config = dict(
    norm_eps=1e-05,
    tie_embeddings=False,
    init_std_down=0.0,
    final_lr_fraction=0.05,
    seq_len=256,
    dataset='wikipedia_en',
)
Each number is 128 + 32 x the weight over its row's rms, rounded and kept within 0 to 255. Layers, rows and columns count from 0. Numbers have three digits each. The size before them is the row's rms in percent of the matrix's.

# layer 12 MLP down (transposed), 384x96, rms 0.227, rows 154-359, columns 64-95
109:142096097120114134095155126132146137107082100117118143096129103113086191074148049094133208099162
103:106129153132133111114136133148124064113129124100089209131172116151173126158131136118168108156130
093:169098108156126156125108130105111074136162088174122095146120117078130049136132152110220162142155
101:143089120143137104141132138097151096157135115141121081156172135078134073174115112153081175168194
105:123159106136116102098141121126088106207107054104125075111099114128123142121147113121144139146136
106:073149118134082131110127166129122093090128159121079135235100107120137116108146130055123091110150
102:135126160212127114102091179065161172121218134118106097170143134076156136086142076152142168113129
096:143111038145135138143136102148164143143109127105141115111158136171115147150119128065129162165132
108:104140128102136096108000115151192121179125154133193100080117129052126188106122073127125111162129
109:090157137079186089122168156086093107142170121108147104104073122160135165064132098073073119188144
100:136104158145110122120132128097125109136164121100130104093195123127153095120218161116097115137134
090:108094124134103080090125088080168147149085124145104125106136121109154100143144140088139199082109
112:158103161160111130141110107179146107128165128174088100173148111166161099140103139189132181153117
098:080108145129166093136150188108110105110141082139125157132140091148114090087073076153145100183133
102:111151146133131101132145117125114084130188098091131092086120132176143126106161102166107066143143
102:136144118139138158057048097181178137172119137092139161136126091124100127108197131154143114133126
097:125140111113115123141185121120176102123143127137093042156167141133108124111114167113173160131122
097:172136102144122112109096142121110076099187100149131159051163162144159106106129136133077101137104
108:146077173128116140155148071097191168098172110115146113179090055128083140195115121161124126105124
107:130080178154150127142067183096152119144136147150149125115133096127112132146168086093121100162220
100:112098122135129179127165124108130149135144162180112108114184103128073084145157105136162112134182
101:061114104149165031112185117143112142109170117124150124189159168105103157091140131125116063129060
095:091131099132123096075151118114074088116159117109124140184199177179152097133099073233106111089094
100:150099151154118031084128155133134078098139112116118119072183123144176160119086100121148212146133
104:109069169122115187141164132097179124150126147094152148074160183082136141075116066142100107081111
098:109189089093145132132158127137153122165092105071094059106106155081101095121150151145106143124152
108:131125135172128113130126175157172152108148134215100118057098144169101133101119136146196120143176
098:147135122147129124141089134100132153106146114163117150119131132120133152176150142155103133143128
100:129085110136172162089101100140146172133092078161130052113111177131106117144105078177195145115097
105:135170095064120135141107237140142084147080209143111108143131129105190122145074137111163148158162
100:142109066144164181096168095149125171115073122135150151163102113118129145152118114151160097078149
095:145144092115147123169109069113158124164152167179151107077068128224209154120158116155151145135189
103:131110116112155165157153115129139132111123064121118108083095136121102134103069107078120166116092
103:162127123132171109077179137083102143148080162123109125083133105172122130112204153129108099142128
105:137051132103142154126131069190067128097091145057192105136120109124142068148119177102090112091185
098:162158109119106116148142136124144088099093145150060110092131105179167198197154222140125089152172
101:064135111121126172115093073091170159150108109074131123118126148104192087111096118167196089121146
099:099154122092135107122121137123107145132135136106073148168073129134129128175136136152110100139171
100:134156113129134163173120107179149107124109141148119144138078205113139159135186132155093138168140
103:153095155075149113109107153146125173107091100046101071101107143158133149106086131123120157131078
098:118149162115075166087134071127133099151127079115121133136060148160192177117126117108100118156137
085:179156131090105039127140096142112167091160112107087177138099151170169132130135093209133122159125
112:138177160138148065160106155074131108112158165116093142179058165094131112107115133138101158128118
103:163092148160129117130087095113129126103069152123167089193145158100097084126118107082111112097070
106:157172100098080130115104138166170090144122121086165145129141107126111099185122122174166150117118
094:080113102170099091112148146097111129071196099127127153115221103102148154159116135109148126129140
098:096116079149131108170097077153111137136123144155117193097169113165195126130099128090124108138125
097:084085182159060110146167125149150151144136156162081108150177135121191149105155130107131083099107
093:110122159108099051145115138149032121118108128139106149128166144147137155101123150092176137221087
096:181146090151094164154130195152108169122172039128092078156151133132132093144153143139179096132145
105:091111152119129137164139115140145155127131112206129114104137148076119138158133158189075113106173
105:124113086108164171177116116140132129135123081119136106088185196115113136174145156107100116129165
102:162110123076047071141070140207168081100135134117102114110120181187128146148114094164076124119162
103:113100176097130164110139132148149116099124107169164103190109147121150110103102080128140116150161
097:156105062130112169173102099172139148111100098110185155104178102109107156178143115089147180104146
106:170133071133140186039166156155063148121087095147166194094160077170159184160122136178120120135082
095:137151134148104075156173144103144153045120163106128165105142180144127187119178097067095192132175
095:135142153138144113177135136187093130051107162150150094081126125136168164125066123129114136124165
102:072174143171099160141121130114130145114134138126134129094157124215078175085090148119096231156109
099:143092130133086066144165110115121117113126081100071134123106136147113085149145105205170183131144
103:100111101115162081137194107101128146137137098112079124091074126138096145147182125156143160095129
098:126098097113129097196144056164086123132184112134133068123136199119093089162125082142098141120129
098:092153178100151128144097132122083181138110129117121111109129178119116185161128136138125043152172
102:146178159115140126070144149147127103145128120091128143054091190130138119133104162151138111107114
096:132122133060088099107115155111147132140131173143095179161106110018146148127104125157148094087079
096:177157129116196151102104107158153145168132144116132152160136094051115123122123177110121112146132
103:142126131170123118114118119204132132075131147106138161169080090153114144103146109134115140164095
102:139111142085146103048161096150114118127117112152148085144150117133135101144044145163095140114122
102:143149092115123084111131141132137143096126137127074143086104159155099166112155166163194111111153
090:128086175121124175093139123151218099107117178132142120092107119156114153145091122085080154140096
099:133061130141120129128116116122074135134095163174138079139137155125107128109118125049079141126128
094:104135151171144043123136091050101058104158101116146098147154110059146126105117159112167088127153
094:121140147115117088160143155124129116164110166117074090096114147084128151119105064181090172090144
100:130090162070192104072168087139155118077143106144077141117181169123157136141119125161180151154135
096:089121113105155097184140166099146174129122126132099152112135187133108145153158101066155080126133
098:182147112147102147147153108135216120166130137178178117142196139153137113124080156161130126138091
096:139130121102128077080124138129118060154120174106067081113106106207134116073136126184105169097123
105:123134120133114131193132183159064128172178078142164109093096105146105118119094070146138149186096
097:141076089071130140160112196195125142106118162100116112120111153148101124115094122144079187062096
103:151118146126144092086101160126116194107172124145141116119134068183187148182093108183114089091124
102:202139111147133195118118173125125142129167083145152166179154112149184145086136085200125162162088
105:151138079118187116166192142098074142120155116099081154193112095136153179163103101112132133095136
113:099124117145150143148182166175105154133120059109049143123104179123158089144122105114095129089085
092:170125137109123074066134096095137150100148148150091064116130147129148090111139117141147151113102
097:124152179102186126107096120181140097116149175080117113173154163127159151152121146096125150113096
107:105130073117149149097130137076083173087123135043138142113111127171108174175158108169135152118074
106:107137124112179158112161059113116120136122172134190170069124132110126092148188118200103167139087
104:138133153146201141072138094147172062197145183117168089129070092175149101116157116116122138140120
103:135111109193121143108151155155129159109100082156102128134136116144109155152083121100221091158154
103:145171094178126131129167151149112123135075159085155116117139121151108113155168116158128092200198
090:164154170096104182144142084096110159115111122095159136070147133167109137114145122126141164165146
090:149099092127109122150139094135114147124167162090116138115100100149140136106107098114111115136176
108:137067120131127135143157089142121139057201145123096177159078129156135149134149122078150134119142
101:155129168129087146124165125187197137097150131144157128134162115182135143140078136162131125140092
098:153119140163076089138147169152099156123101146147104140161135125106129169118121197134165139148145
091:130138140129109180132162074096119120143137048114141166121190128144125113103129138130066067087160
105:039134120080117186090110207163160077169070131119144174134142152133146107112141174125106100099133
099:154151113107160123080226097083152136151161099145073092107137141127136132119127133168114130140122
106:097133111124066134077145143105138143145162098090145117158141116132122139021096161145143134099176
092:175090119167133137136148133086087114188137121144135150172142129133142141140093069171113091160183
099:185146125133143110093126098113159172163151148123110114103212173080117117088159063164150154166163
109:132170113147077101120156124103128137110137096113142171155138098108122127121167135160173137154159
095:101090084157140110152145178122107120165148113160194122116192130099103117175140154056112142069086
101:140158150153119087122088088120102108110111111094200159102137121144186133090115104196066104134090
098:143170144118171119159157158160134113103091137152121111145145048133132146172126138139133129148158
097:087124109091131156144151054188099093093169138087141132155123184120140108087117096146046137099145
104:106150075107086156141139106102142109139051084167106180116151143162149118114147129113091103126124
097:061148119146133190137067076111122122165094101126140133084106117066096133045123113111152104150096
095:067185139134171055149081122114133113198106153092044128153127171169132134108169105132111177142091
099:117127167163192108109174154122113132152092109141107149099095167128123111140129137150156121152075
097:111152119144150201098142139068149146120145067150178129123121118111142123097140095158165107149221
100:073119097145131083118175151118166129154096127166141099157166113119144125147156138187098149168070
095:138121110100057090130089142096103160101100196151077160176123134147131145143128139144134122139141
101:130127182084108094090114069083098123062136127143095134144181027123132104094163125174147138143111
104:120108085148130155147153132064090169117183117123083089144149124123159109158160075149157169130129
093:081138085174161126123097114117164125140089152096101114067119150186150132171133124202121076146053
103:078172219118146153113176113148109148174117141177135120120106132142078171167190120145140131090149
101:121173155128150170063114132128132132166141083114133081121137139154068112129137159044115146109151
111:107028166164140066149055117121142211129096111150124122181151120085121161133168091127086102145163
106:127125129093127065091155215124183103086112115137058128171088107175101097153119101127123103168129
089:059162070149135068146076131115163115129115149063094110098159160115130152128112139129210108115150
101:162146108116167043141103135121133177137131109164075096140154134127169140135126095194110123139115
101:098113175145143087128099127141112126084188103082164135139096083149114099118194188096071106080139
099:132128135094189176085151095168150122076141165120082141129087091156139146131122146144184125104133
108:127159090087131123187140099157166124165150132115131107120145121115138144084167124146134095188101
097:051147089144131136140157146143120170143125121138116135197146118121119110200160172102119088174106
105:162131152111096229057105139141103155114141144107175115166127137112115110124153146093118124148119
097:150199160085119137148161178176160132122143188122109192090068124121180164139060118149131100126129
096:116153134131115140153127117140146083130130079205122081161124113108114112150161096168113142135131
095:136091196134188153113170117134113123176105111148107122110161124149180094079128080210145150057135
106:148119154144082121148098105082132160134152130082089055117087084125090047165097082168109125129150
095:139099123106089153163138095123125129073157167129131126143172100088121116145083093137153113186152
096:055083143176168070112123138124154125133106095150162118097127078098152211118096133167134177124166
100:128109129146057150148076175125108127128089092105105189167102123098135160090148120116060154136137
101:100133119135156099148145087103049154094125098139114143171103144201140075165116096133102165177133
098:211149116137129125149141168143120119118151126124116118213157118076065097124092140162138091108132
101:135124112163135150128115134063168149122109162154183074105079121129185093132086168129149094178120
110:111104111185154150100153174123114163113086185153101131131124109166202122135111071144176142077123
104:126143148122134170187107112066122078143031141124111134162106154167131082114144175143168094173148
099:149132136140132101157091135152182150186130136083140138122052184179106081121145132119117076139131
097:120111142154156171089064164083101125085103148123105151077124081142176068158173088123091057178136
102:135131142114096049114013087127121145145137142109135115112157111160114108138152123114080129122142
105:111100082074146068183201134136124135141140136150120139156110096119186149131149133035162168154194
106:123123154137137113119166106063101136134140124108180177109147114073135151134131081134168154092113
112:162128060096154154124154120116125156143108130128146144089084159167158117093050159122100106129125
107:126127137140151143099134105101105105178132170188113142141173102118167104141217091131134153205156
111:089101099114130130097107183146097141126111155109081138040131175106154139079175106096160097109166
100:152153149115158118165071143190152146114050100148111110192136151089162144082141096125160122137160
099:120058125066150073150104117193132108049164166167137113175115144122099074121140148100139167180117
102:101121106101187115141110184060078118148074080125107108096170157076133146131128186119075115139115
098:128103089108106188128137155140142149196167122101138164142173137153103143187100095145136132129085
112:154117108108129102195160093124144121136070131141129110100115119164109148139072052144134112132141
100:184114088142109094147129108128115172088139132198155159102123113105174152096140144147133170217191
103:094147131102104110099185136135156146130120127178102133167109109040134115104115093127102104097129
100:145132136174118079163187155159131118085113156158194127171157115126101222106167148156148117122118
106:136115052128087049119096164123051158144076109182163089165138084123113147140129137111116162117135
102:078104162221153116125070124174124123149139107079143079110177068126100110211098112084104066085132
104:152113163218212145094095113083150133094165105157176090127122164141164159102143149102130157153150
102:128109129140057071073129144144124095097132067105141134172120087183120104085132111083135150057097
105:115110157169174123132112113150101066077137210036135137112195109176138114114125143141112105153110
103:150163084123203165125070113150128099163089137100135138111167170147086124125143151118172145135071
094:105112175106120116148123109081155105155106075104125139145164134174155147153138092121119188133183
106:176135131088159079125159076106125152099165149143146138209038081131135130145118114150075103176163
096:120104072083116057136071174142075137129125149092147159097115083145081173159125109139105115113099
098:117113083114135117064122180098218097153108153090165129165187173085191093116134128142042147109107
097:130133132099134064134064058133084085112134167142098138080097122135094131135092147131120184156123
102:114154122100141169079146137155204178107168138159186147097205096175080162138167114117095099078072
094:144114149163155103155099138148108144100144179146129142182118104150059138135138098167091092144116
102:088146119129169100162116150096167165134157094146175121156122137098162105116005122211074160144104
095:101197117146089142167112137134171124155099132107148126116172116098176102154144079126199143116172
104:148123144136147132152167108110157132113192175186110131044110125120173089166118218171101109138109
100:132159154123089145150138122123121107041075173114142077082164121131049166111121166081159148169086
103:084156073159158153102107104126152118151152161141133129164134200135116144081105097150107123133134
096:192147137115137145177153105141157096135054155163169087158182178059160110121118106142129125152141
095:117140091144136155154106064157051162125160119130169135172174155158143117104128138130182035129093
097:083172133155108184091189144081146134124193115147130149133092138133108168132127143110101170126118
097:188091149140127093132170141122136122053121140161117133138116155120128135172128155111147203134117
104:104098125114130224128095102129130068120162117112111130153130150116095096089141095109085073102071
087:094150089115152186151135197128124107097097130147132165123084169107132125146165117119110197146167
090:112162071088154136157117129103176125136134093109099119098134092110109123187090117192144146120112
103:142146104147117106170152103131151141110162088074108143205111030200127189113155128141102111108092
096:137153112185093130155133092156179130140105114104090140147177154181120074079177130104111122105132
098:093128217174164168119129164143108150130135175135200168100083169145109118152127136150172129105168
096:105097101162182093107112126131078162136114165111121116147075160150086133124113138083148161119089
105:124141136162156143080099119110119141122114179134155138101150128173134141141157187150122152135124
098:120105140101134089158166073132127108185165121101116120135155142085190083121157169112115119122111
102:161116163162123126125146123123148189186121189066141103142126155157113127060121110141133144138148
088:068120183110124134122102135071147147153181112129126183137087138106083190090095153117147111112089
100:144113125146099171139128129074113096122132190120196065143181178149125157161121110114132131124146
094:141086183181105119117081134097119145196128122139152113142110083088123111101129086179134138178131
107:160113162129153139151119107107149130134165107120086151169176124145152096126175187121102129154133
095:147152172168121106088129077140131076109130102144127168071130103169141121137121107106135130156126
104:198106087129157137139175110169136122084108118073119096144128119134100061156133154132083082119102
110:141085093167142125166153144159138098118091085126114118161106100131111134151100116104175155130113
095:155097209075159182105122145082155111130117141154103111181137172099143103093102142154102087142138
088:136123166195084081159128142132114142109149140124142066105196181181174124162146146102110112131107
103:100166145153067117066124141111124096215127144106135167110135115082087086142145131090071175085150
095:115099163156127114143164219154123134086106166088112134156113089123119085123158114086144113147138
098:136108141115097144169122107126161126206133177164131132099163120129108177065174173126133161115164
101:137169141091110188128084113118135123089121114147171162038138161145127117153188141154104183188115
112:173128110131094130117172120095103162072164130106143119154091108154086152131120117133143127151098
091:138137128072177059169153127135095138207097101072100135128168103162115149143101146080112131134128
104:200067112140162180178118125123141140129125106125172148097139129040129122102198120123174148212128
094:152110128150143139104104209093094146097137100153117103144136138082112093109146112149220094114166
096:099187144162059080136091148102167109159190141195139080130143119111104044140121135097110142092147
099:139141083068122107126168122206195140180128157119127109147125108137144188162111172129151137140141
# layer 12 MLP up, 384x96, rms 0.222, rows 155-359, columns 64-95
098:089106134125093120145119101092148124113107077186132104117142115106090109114183160093129107146068
094:196170110176068163114129101078137119157081157179139147125093099071121112112130119149145157179098
096:124145134114087120135161143081067126179103163161123173072131112148152139170150136064093170221160
100:190148164148176115146088146117065135098151118145116127153137125098154061111149133121182074120155
097:133095215117150073149138134141088133105127170121190108121103075151154130169079077151182142146143
103:191163137129180108121121142161103102142114104149105165132079117199165129128092138122078144129148
091:103202177093119163132109124185162146058107096128146212150110136107110187086066183098117077137128
100:087122087135064153100148110107117170036152139200130126095140063129151127146197085166124105188115
105:080167078097124167125132151086193090132135138070152117146146200124076194165136169141138098153112
098:082082160135131166123088087120100175174138107133115115112130154088163124138108071175099099142134
091:138150060146154144119128136138142084174074126164128151132076139086189137129086130140063105087109
099:154197128134055124100139147153085082099167132125064104105145117225154153138102111104094125087148
100:134126144140151168125119177117097143184098105142118069105053152079109122132128102076146091165092
099:104121141132116136126159118115056105174091086133113144061081153208127147128079155121124130158108
112:169135188130125091067149115142123188080116149153155127174190117169168154117135138115134089127131
097:146116107119086146147129123059135116127110062104174075177129176120155098166178168123162142092165
093:127105142112123133129134098175160133122120069185144160185132135106140085165115188084182136111176
109:162165148113163161152112105155144067135103097132111101071134160122108132100102164127130119188088
112:145121131132104131085144201111118079177087075124161101071094129130150136155099123088152143087142
096:147163123145116116116186147113140138076166120179109151102117203127164131121091118129096100091113
113:092113163113146159126129072191164141110112095110200120138146145158107123102141089137129115079153
104:171157121068166118115182101148193089129102136133156153168094077164130100177138138116157123101126
095:133120145186102078082118105136099115158117124120117150116097117130171144163176139079127129158123
107:165115107106118149139144185101094126144070107117138118189129132161121181124167112117145131131140
099:159146176178121131114126064102159195135085184214113153148100162158129097109091143085114158139109
113:121129103117148139129124119077094135153142117127124103106120131131158061138143154155179187135140
096:112142165167173144180093157133077126106105109153127146121083113113193153109146105106126087128104
101:127134147157146132141130136078094123113154120074118129152150149123117079100093131090135160141133
105:095164091120082147102213131130172122079080130080091117123145110131137135101149159122111152127119
099:158153159127141136133133157126135122146163111119146173102119132145141104148121105169114108156123
102:161118124123109117097166179143073141112175123140124163125116161109131133115142103083101127149048
101:154110136154128111136127073053128142092181152113141066073141085165163097181153135103120096175145
102:091104171145127143129123125112114139120084093128143130124062115180118184134132191117135120146249
101:085143128066143140091101119101081139101164102119057113164102101183158147102116090181153104132134
100:147129170125111160137189117178136124165133154098119151105146172090103157104100110147144104098147
095:079102172127078167174139084059157117048145115136103112129110110100145196148211136164167116124185
101:105096081137139194195133129122166143179140095092154083121088162201156064129169122127116119081129
097:153101162138133108146171115143109184110092137105111066188142087101121156121124117156152134081101
098:181117188165136085116138095154116115155115099143099090144105162127099163076156192110167139146158
098:133110119088142129124192148120157157134089123114058105124133113147118148122084100145118174123164
109:098155152058153090123205141055133124137180129098169105110104126113157078159130107152127086087087
107:184127124089126173097118097109109127118127089119137078142122176186081189142131094167114132155160
096:109152118114150165094175058148094147130055080138182111086108179151193088120170132133150088173126
101:107154171172108126106107140091108148108133100121112107132099114142189122039094114184133158139106
095:146171114117148163130108122098126130097095112174115089118121134088128156091126089070056131110126
107:109123127147125125131097074150121109095127144135190187119082127187106154080127091140108130106153
095:127071109103108165148125125147147108146154127132199120124088181156064085123116117120200132160160
103:098079135123091118114160133157085158137120106157196128118158110144118089120134130091112165151230
093:132164148127138101054161094063142080154129124178114127156101110103116113074160176139112160095120
109:115122136166132137129149090154125149159137104094147050122128139166116108176045123161133180109168
104:135119077167149156112075064117115131079138144195093151123083104148119171112151181179184125092108
102:123190131150108117133131110108069102173109115138175135099141127182139161147182158039117124080143
099:140146103187148140145201104119166120068053106137151124099130082122152171156134103082136146152121
093:161092166068141184107153119120111107133128117132135126089114155189119089135163054165149163127060
110:118152136136077135063156151166166177106176090122125086128100072132118059119157196070086132151127
100:134072137154134157107118115163071124094155157200190161111140123151149065118149173072104023166097
097:133168172161116150172174135208045104131124185133101085191111098122188104175099165148133132103111
104:133157100170086208147150088076109159140156123167169185159127129096158125122098149120193129094108
097:080170142088152107084150072103151119169112172118132102181180092171138130158130169094199130183078
096:083110170127109158149110151166139152193155110199121161143129096111093120156120138167071127110106
100:093111112133122098116156122097094190163186131141151102130150065164109135148094142148126096112137
108:136148150125125112189145144119103042140113097170129094171105129101147113077118166166166139140147
093:158074063136134178116190163130147143117114139113092098113126049152110134090153068155078169167098
095:140199159110117103126120133148150100131153153149138149179072103108126122130167172067067136108116
099:112110103117149149141135142140118094172156112107110143119161168141170113069094105111101114167104
098:173119094160074142119105132207151110141135193151102116109089090148116150061141129145092072167161
105:118109140130071170110092105085171139147071135122132125130115102121146068158119132110132111130074
097:200115135152126146110147070123099186148131147144144133049121158148104087168074152169171090197151
087:087149145139082120123145131113126124133177099088147113141083127115184106115142083196155103124126
091:133117142138084146189121087142093172150042070147111127130122129141160116070130113174095177129124
098:083114145130139091113142120107183122127122122218153154108106110143153199100125125100159141116150
101:146148151095149154202153128113137121157062084161111179153136116104145076092085128103206126166110
101:164167110086133121102137108149147177138080148100167193116149083155145120115161112110152150136141
096:094167175141156145165123126104137069125127096123141201120107121098146105169143160081153070119129
099:167099131148111142142184117138089157181112162133142120150117114160076171136096085117106105130163
094:135115116121138191164165125165099088152106128155103126063109110165104129107115145151124134079108
093:120058076129049124126175152129168115151169054118062118109148167181134120101117130095149144175187
091:149157125085193153186114125100135142135095167047114148150132084117142169125113115100140082075152
113:158166136159149100185137115107085134177086113095166119144137147111160159195150105128157128091114
097:094156165143161098132142094112157124114155134083125150127154109101190147158138117137184154148092
099:088151143106175123124149118106140077154152081154137140162125176138111111127194173162119136135110
106:134137121149109109175165132135129100198096101142156113103098114133183133118124168062186050057145
090:186145132125111117133142048180101132102141082158074186090080123172068173117129090132117082101134
100:094136136116090097128110165079119123107132093178092119172122147074134143126116136197132128116219
109:132115135147113165111154148163101148129122021133170197132123121161089199111126133114130149119096
113:105122125129123147150122131109097141199070076109093131178153177079109091080130136122135074138135
107:137144149063074107170120157159122161150147141146111092065080141109111138060146140078150134134141
098:128082119110200159143140088111083162172136085088074149152100092184161126180143136094151118147118
098:179052154129076151106097121157111118140131155143106099138183117133141066106104129156154092160149
096:175110140097141186084085131072086176115093140170138087111101151135181184158142133101110122095165
097:039167166130075157052146099157118153167092144133123134184141159104058099135133141108127142141151
105:169103122123139187136213097125103131157117182171202121094173152153148157112090051110125121062146
101:124182135170170171115118090158122127170107133181164118123082146120154127144130154106122087096076
091:111097164128153060051121093131100146148100109119140192114140170145121089130113158111082090140112
096:117108212122113159112116174158113122116066137147132131111067142174124119123152103106193120204093
101:050163118115161136109156103135145142174132125116069133156117110142137096088086117130131051108106
095:085123117204192124155051154137140131092113143137161106075137064132099099091135115108097129164163
106:121089111182118104107071144092132170124196125177162129134105112157152143192098112091161093128104
099:149147168138128117147100161169153104158158103194036104114084076095099145149118158164168119168155
100:114120135128107155140107129117127119146138157102118075130118047127150101125137110067132108154127
099:116113169111156121153153195081125127098071158112079183151133137116133168150069155060140144138175
106:106114101136119118101142137151090183203138098183203077126121137152119109183136125089128100136194
109:143178127108146168141180127104123159050120078165088141129162126117126088138123089111147144078053
095:172114137180094138086197136093116156134174054101171110120106132174080128116105155111160137132173
098:140115165159085152145141131092149153126070065149173111157148090126100160147146172178156115168108
106:122116145176106116177163123129143110148104083162153118146090117140156131087112132115115083070089
089:135153133099110125138079119109148169164152120166130086151072080139191174147135155068152110095091
095:129159120124187097164168128101138221093151100164139131108146060101140108135146161099096154136134
097:106183122167144122118137177143112135110100123175122138083168117160145131152198079078164169131188
092:104152165106087121131142162119131111157054142129093118153118106161145083197115055123166115133080
108:131190134125095116143170107151100140120075152179103134108073117148153161129148159124135086072128
095:124168112175169184115132140172170113170156062139151091082095146136123092116140064127146076176095
103:149106178127098162127117167138070127170077117114129112214156124105173111141111081119068110003149
099:138082166148092121168040085187151108128117114127194068167147077155075122119097096122155102159168
094:081101127140150130084116168112138101093116081104143150088132107179140072198086104084130147147095
107:118135198142105143122125122068141074190107128093130101096153187162168123073135154151153071181179
098:127145188074082162056140097138145121098155144112102102126127122147084124143118130096137132128142
102:178124082156147128104156107063105096205134123126083118123097158155126170143100077088134130096121
097:123154165121139108092158125121101171178095153133141075179127147088086165163147191128148137049124
089:181109144101180127132082161105133057122086153194133149104131117201123122203156139091136116093122
109:196116146161135176161057130089124160115152114128181105160121095161176093125122160132125088091105
091:151093116133186123098144100113137121145016196085102191068128134089127157180093129145188112156128
096:135085104118106163111146107140185103150170106144125146099093116144175123134127181125154188155141
101:166153113143101119121136120116125094133148173147082149112080137098084102098162124146116127143138
093:188139142158184146168151132160087134121093175150072191105088106138126109130173144116111148101158
096:196196187095125158080118083101170133068121067080151110051127154112205141154119114128171116106147
095:122134209122113148099092133078126088127063145117098137171086145138163145162101178131110142138099
097:167189150109167143118189088114109120163113157194098155155178182131104125126128099148109118075097
100:122138120126127122125133096116151169066138135151134110091135064173133177107120139105134075139155
101:082158110097115161131134107106202126117135145160152103185125121128139146116183165107131149090156
099:134103191172125138136129135139161192122141095152133145185135139142159135140135111128139127114187
090:078128120129181167106150135134131165101119096153154086103078122169117091136097123132142117169127
093:138152082123134088093125133095097120120107105136110133063146117149165188121112167154098108170071
102:154190084149173154137185149160114145101081107084182130114088109127065120120121127140155117127131
106:157195114138177115138161122085139150092095137129120135137157113183183101143158115075109104121151
105:129110109120115150153101111071133181159160091127057124169126147095050074101115118084173134159138
110:135108132074116112124122138109137146114158131104111094054105134113123093137117075095153135095128
101:129106154123097130121135088119067192127179142144106145135064135135143114072079077112166179133167
091:169151189148107123127103123112066140058131088133082089167121115123110201159196145112095211141162
101:108160169141122177129160159097129068131122128167107158066134091112141072125080115170092097091117
107:135143118142113118108084157151108147171121189177181191083111139189073133097146086140122101088147
107:085116171107093190130157094151185170099133145147051156133145099147137151109128091110170058176158
104:112120141135135159169154125115151196159159169147135142083097130154165153156174139098113117141137
112:128145155124084163063135102111089138159121110140119104111124064175131114104172103121187154141147
106:127178190208125130152105093130093112127120112084154166096119144136174113111189131091140108135146
114:139197161102094134144145115086180099172126131170136102117079178146139074132123163103124101130119
097:116059131155171161101087176116119140093184141097121138117125142056148095185110096100156124108110
109:122109126060135167129113141142118101111157152138121110143149114122090073151111142118128121066174
092:222110086136106147101151153128118113085202134100136138127118139142122143126102202190133154108125
097:138126180106208112112119169142073164167134122075131156124166129083139148129102132111141181178088
109:187149137099082165086111165145082121122123171075103147128144112118192140154139137125103157091126
104:142091124111148123064110097138125132183125161143116142062147133102167120126144088116144127119172
098:095196096148075135131163119169114129103148164148082228149138155130145104056141163165167119136118
105:124122132068092173151186133117159210089037094105097128118160102090133164151113101153129152104140
102:151153072130152155069103086144077118095120106123119149163118097134073160108123134181130104125109
097:106128124136115151158089129055112154145193201138162086107121062107145102122109127099135071117132
105:082137101152135219162142132084121128165145125144175090132103111154162137092127088168128158161106
103:104069106131152118181145114136135184134113092157162073149149165130124116166089160049144151185106
103:193161141109124127146133111133187083092137129105104153162057094091042159069135148116123116168175
106:151127135147040107123154114117158095160129032143161126146112094160127156148078131111157173141150
086:071076114141112115154153134151101123107105039182121118138135132138077092135180172102165166140129
106:150138099140123171088166119110146131204115071146145067077132099130086124077085143038148167053100
106:182119135160099079140135109144113076133140156095127127066162063156121110165219094091137160089146
096:158079082147158142115155058185108052131150136169084140154111095125108135112104130054136135156109
089:107080206086143104155105142101148157116196094142177106131139102115145097112157122113117091087182
090:094080129137116153147150093153153178139114089124128090120129103160083104157159143151159209106115
101:103085087069138108072143183133133109146135135098144116125103170159132122155117215160114117121102
105:091187066079095165159129141098182160130105184188131183099107128103101112120071151135178085144138
101:105152147160134184145154153141089116123132123096133151127120124130083068105145142133156144133131
101:138078151096163170140152134196091180133114171103167102129106071122171205155110159159107140119107
094:191137110147131150067104120113130162145132129203130127106142131187092084066173067149169121172143
099:064123182095106096129144135108128091110125126073184118110182112140160121131165125088139126155129
104:110122058105099191132151083119091144153161113151129125087053123124138080114170095133135114111084
095:104168121133108106108133167123116113177110119110086124166132182132159142164132201142127122133119
095:105104085151129119155131034176112099082142145178136124105110157154169129115139108100183161064144
096:163109172139113149144155099118161116145052078075153085118098106117142149120114139165146170144155
098:136150136137138148138156092092119121135098150178152127115169096131179140102069097081120086075141
098:118189168086101164130218115126117116132148080106136064130090118128122114188147156100116140130145
103:159111154132160118156141128178099103183171110171114174129074092155199174102136143134191102132113
100:130138115164096129140144189100125136151141116158105069143066152150106130152168166133058037102131
098:139140142087128104114204148189209086151102105143104124126132086193224146161175112142112142136154
110:131090103156108131175155100120128185148144116163163130121147115107097118173072154087133139094138
103:143130151128125136111100170110190183048155140185077105142086076159131099157125117087096126119118
105:115126183129131132193051105137103108136108121128123164167149185162124156099135110102187071162141
099:154149114167097099126084147144111104160115128109141094187138087104108125132132106078158116123075
097:144089145135167156127136140096134150117176113120108142138136093105150101160174157146123118142145
086:180099146084134059095140139085130111105095088155101134139147192133106162141132115097112123093149
097:152121146142120121140185121129143155110149102156103145159149139089092139092121142110086129156166
096:106184130096103135086124156126131154167111124186115255175126116147112087166119116192128144062156
099:101123147159181143117139110094110120105140095079177115170136103183142126149146229070082177058169
095:151124132187085103150146151156141129193126132149119112117095162183141118122154150119082194132093
107:084068119158194164132180110147113095090102098141118118118149132120094195081097140138133135148158
103:125121128143133134126135150166092157149077168086151159106089161112136163148097093078160103119184
092:138150174132182164165126108185108206159091131111115140179101080178142148103156096153132138076087
105:123091159109195119095101094117187174097132136165142158108097086110160095148158133123131125160123
111:183056123166135133140109098111095076177164136183139103109068089107137103098077204119138144098119
091:102173138076099195143128112120156119154121077122138157192143163156141129168103152122190172135071
099:160139132104121145090132131124137169069164167217179090118190093072106134154169161153125129137124
101:075084121119131115088152094128113165111150117155128133130085172120171118142067155158140169107115
112:119090101134102169116107082134088150079050149117154175120113121155181131073093144111123094128154
097:168070155126149102063167122110150133128084147106179110063093052124119110182199130145088143102099
104:117092117116123158129174154135092124106118163136061093215142158127082160125092088111119177075084
088:116134076137143152130142128154153114104172097139126150143153072191137134145162111069157161114135
093:152137116155149168134170118121134105172063146111162133129149098105125179097056102085089167112182
101:100078106117180154150195182104087077179154140194146157111107108109131162106175115113117124030087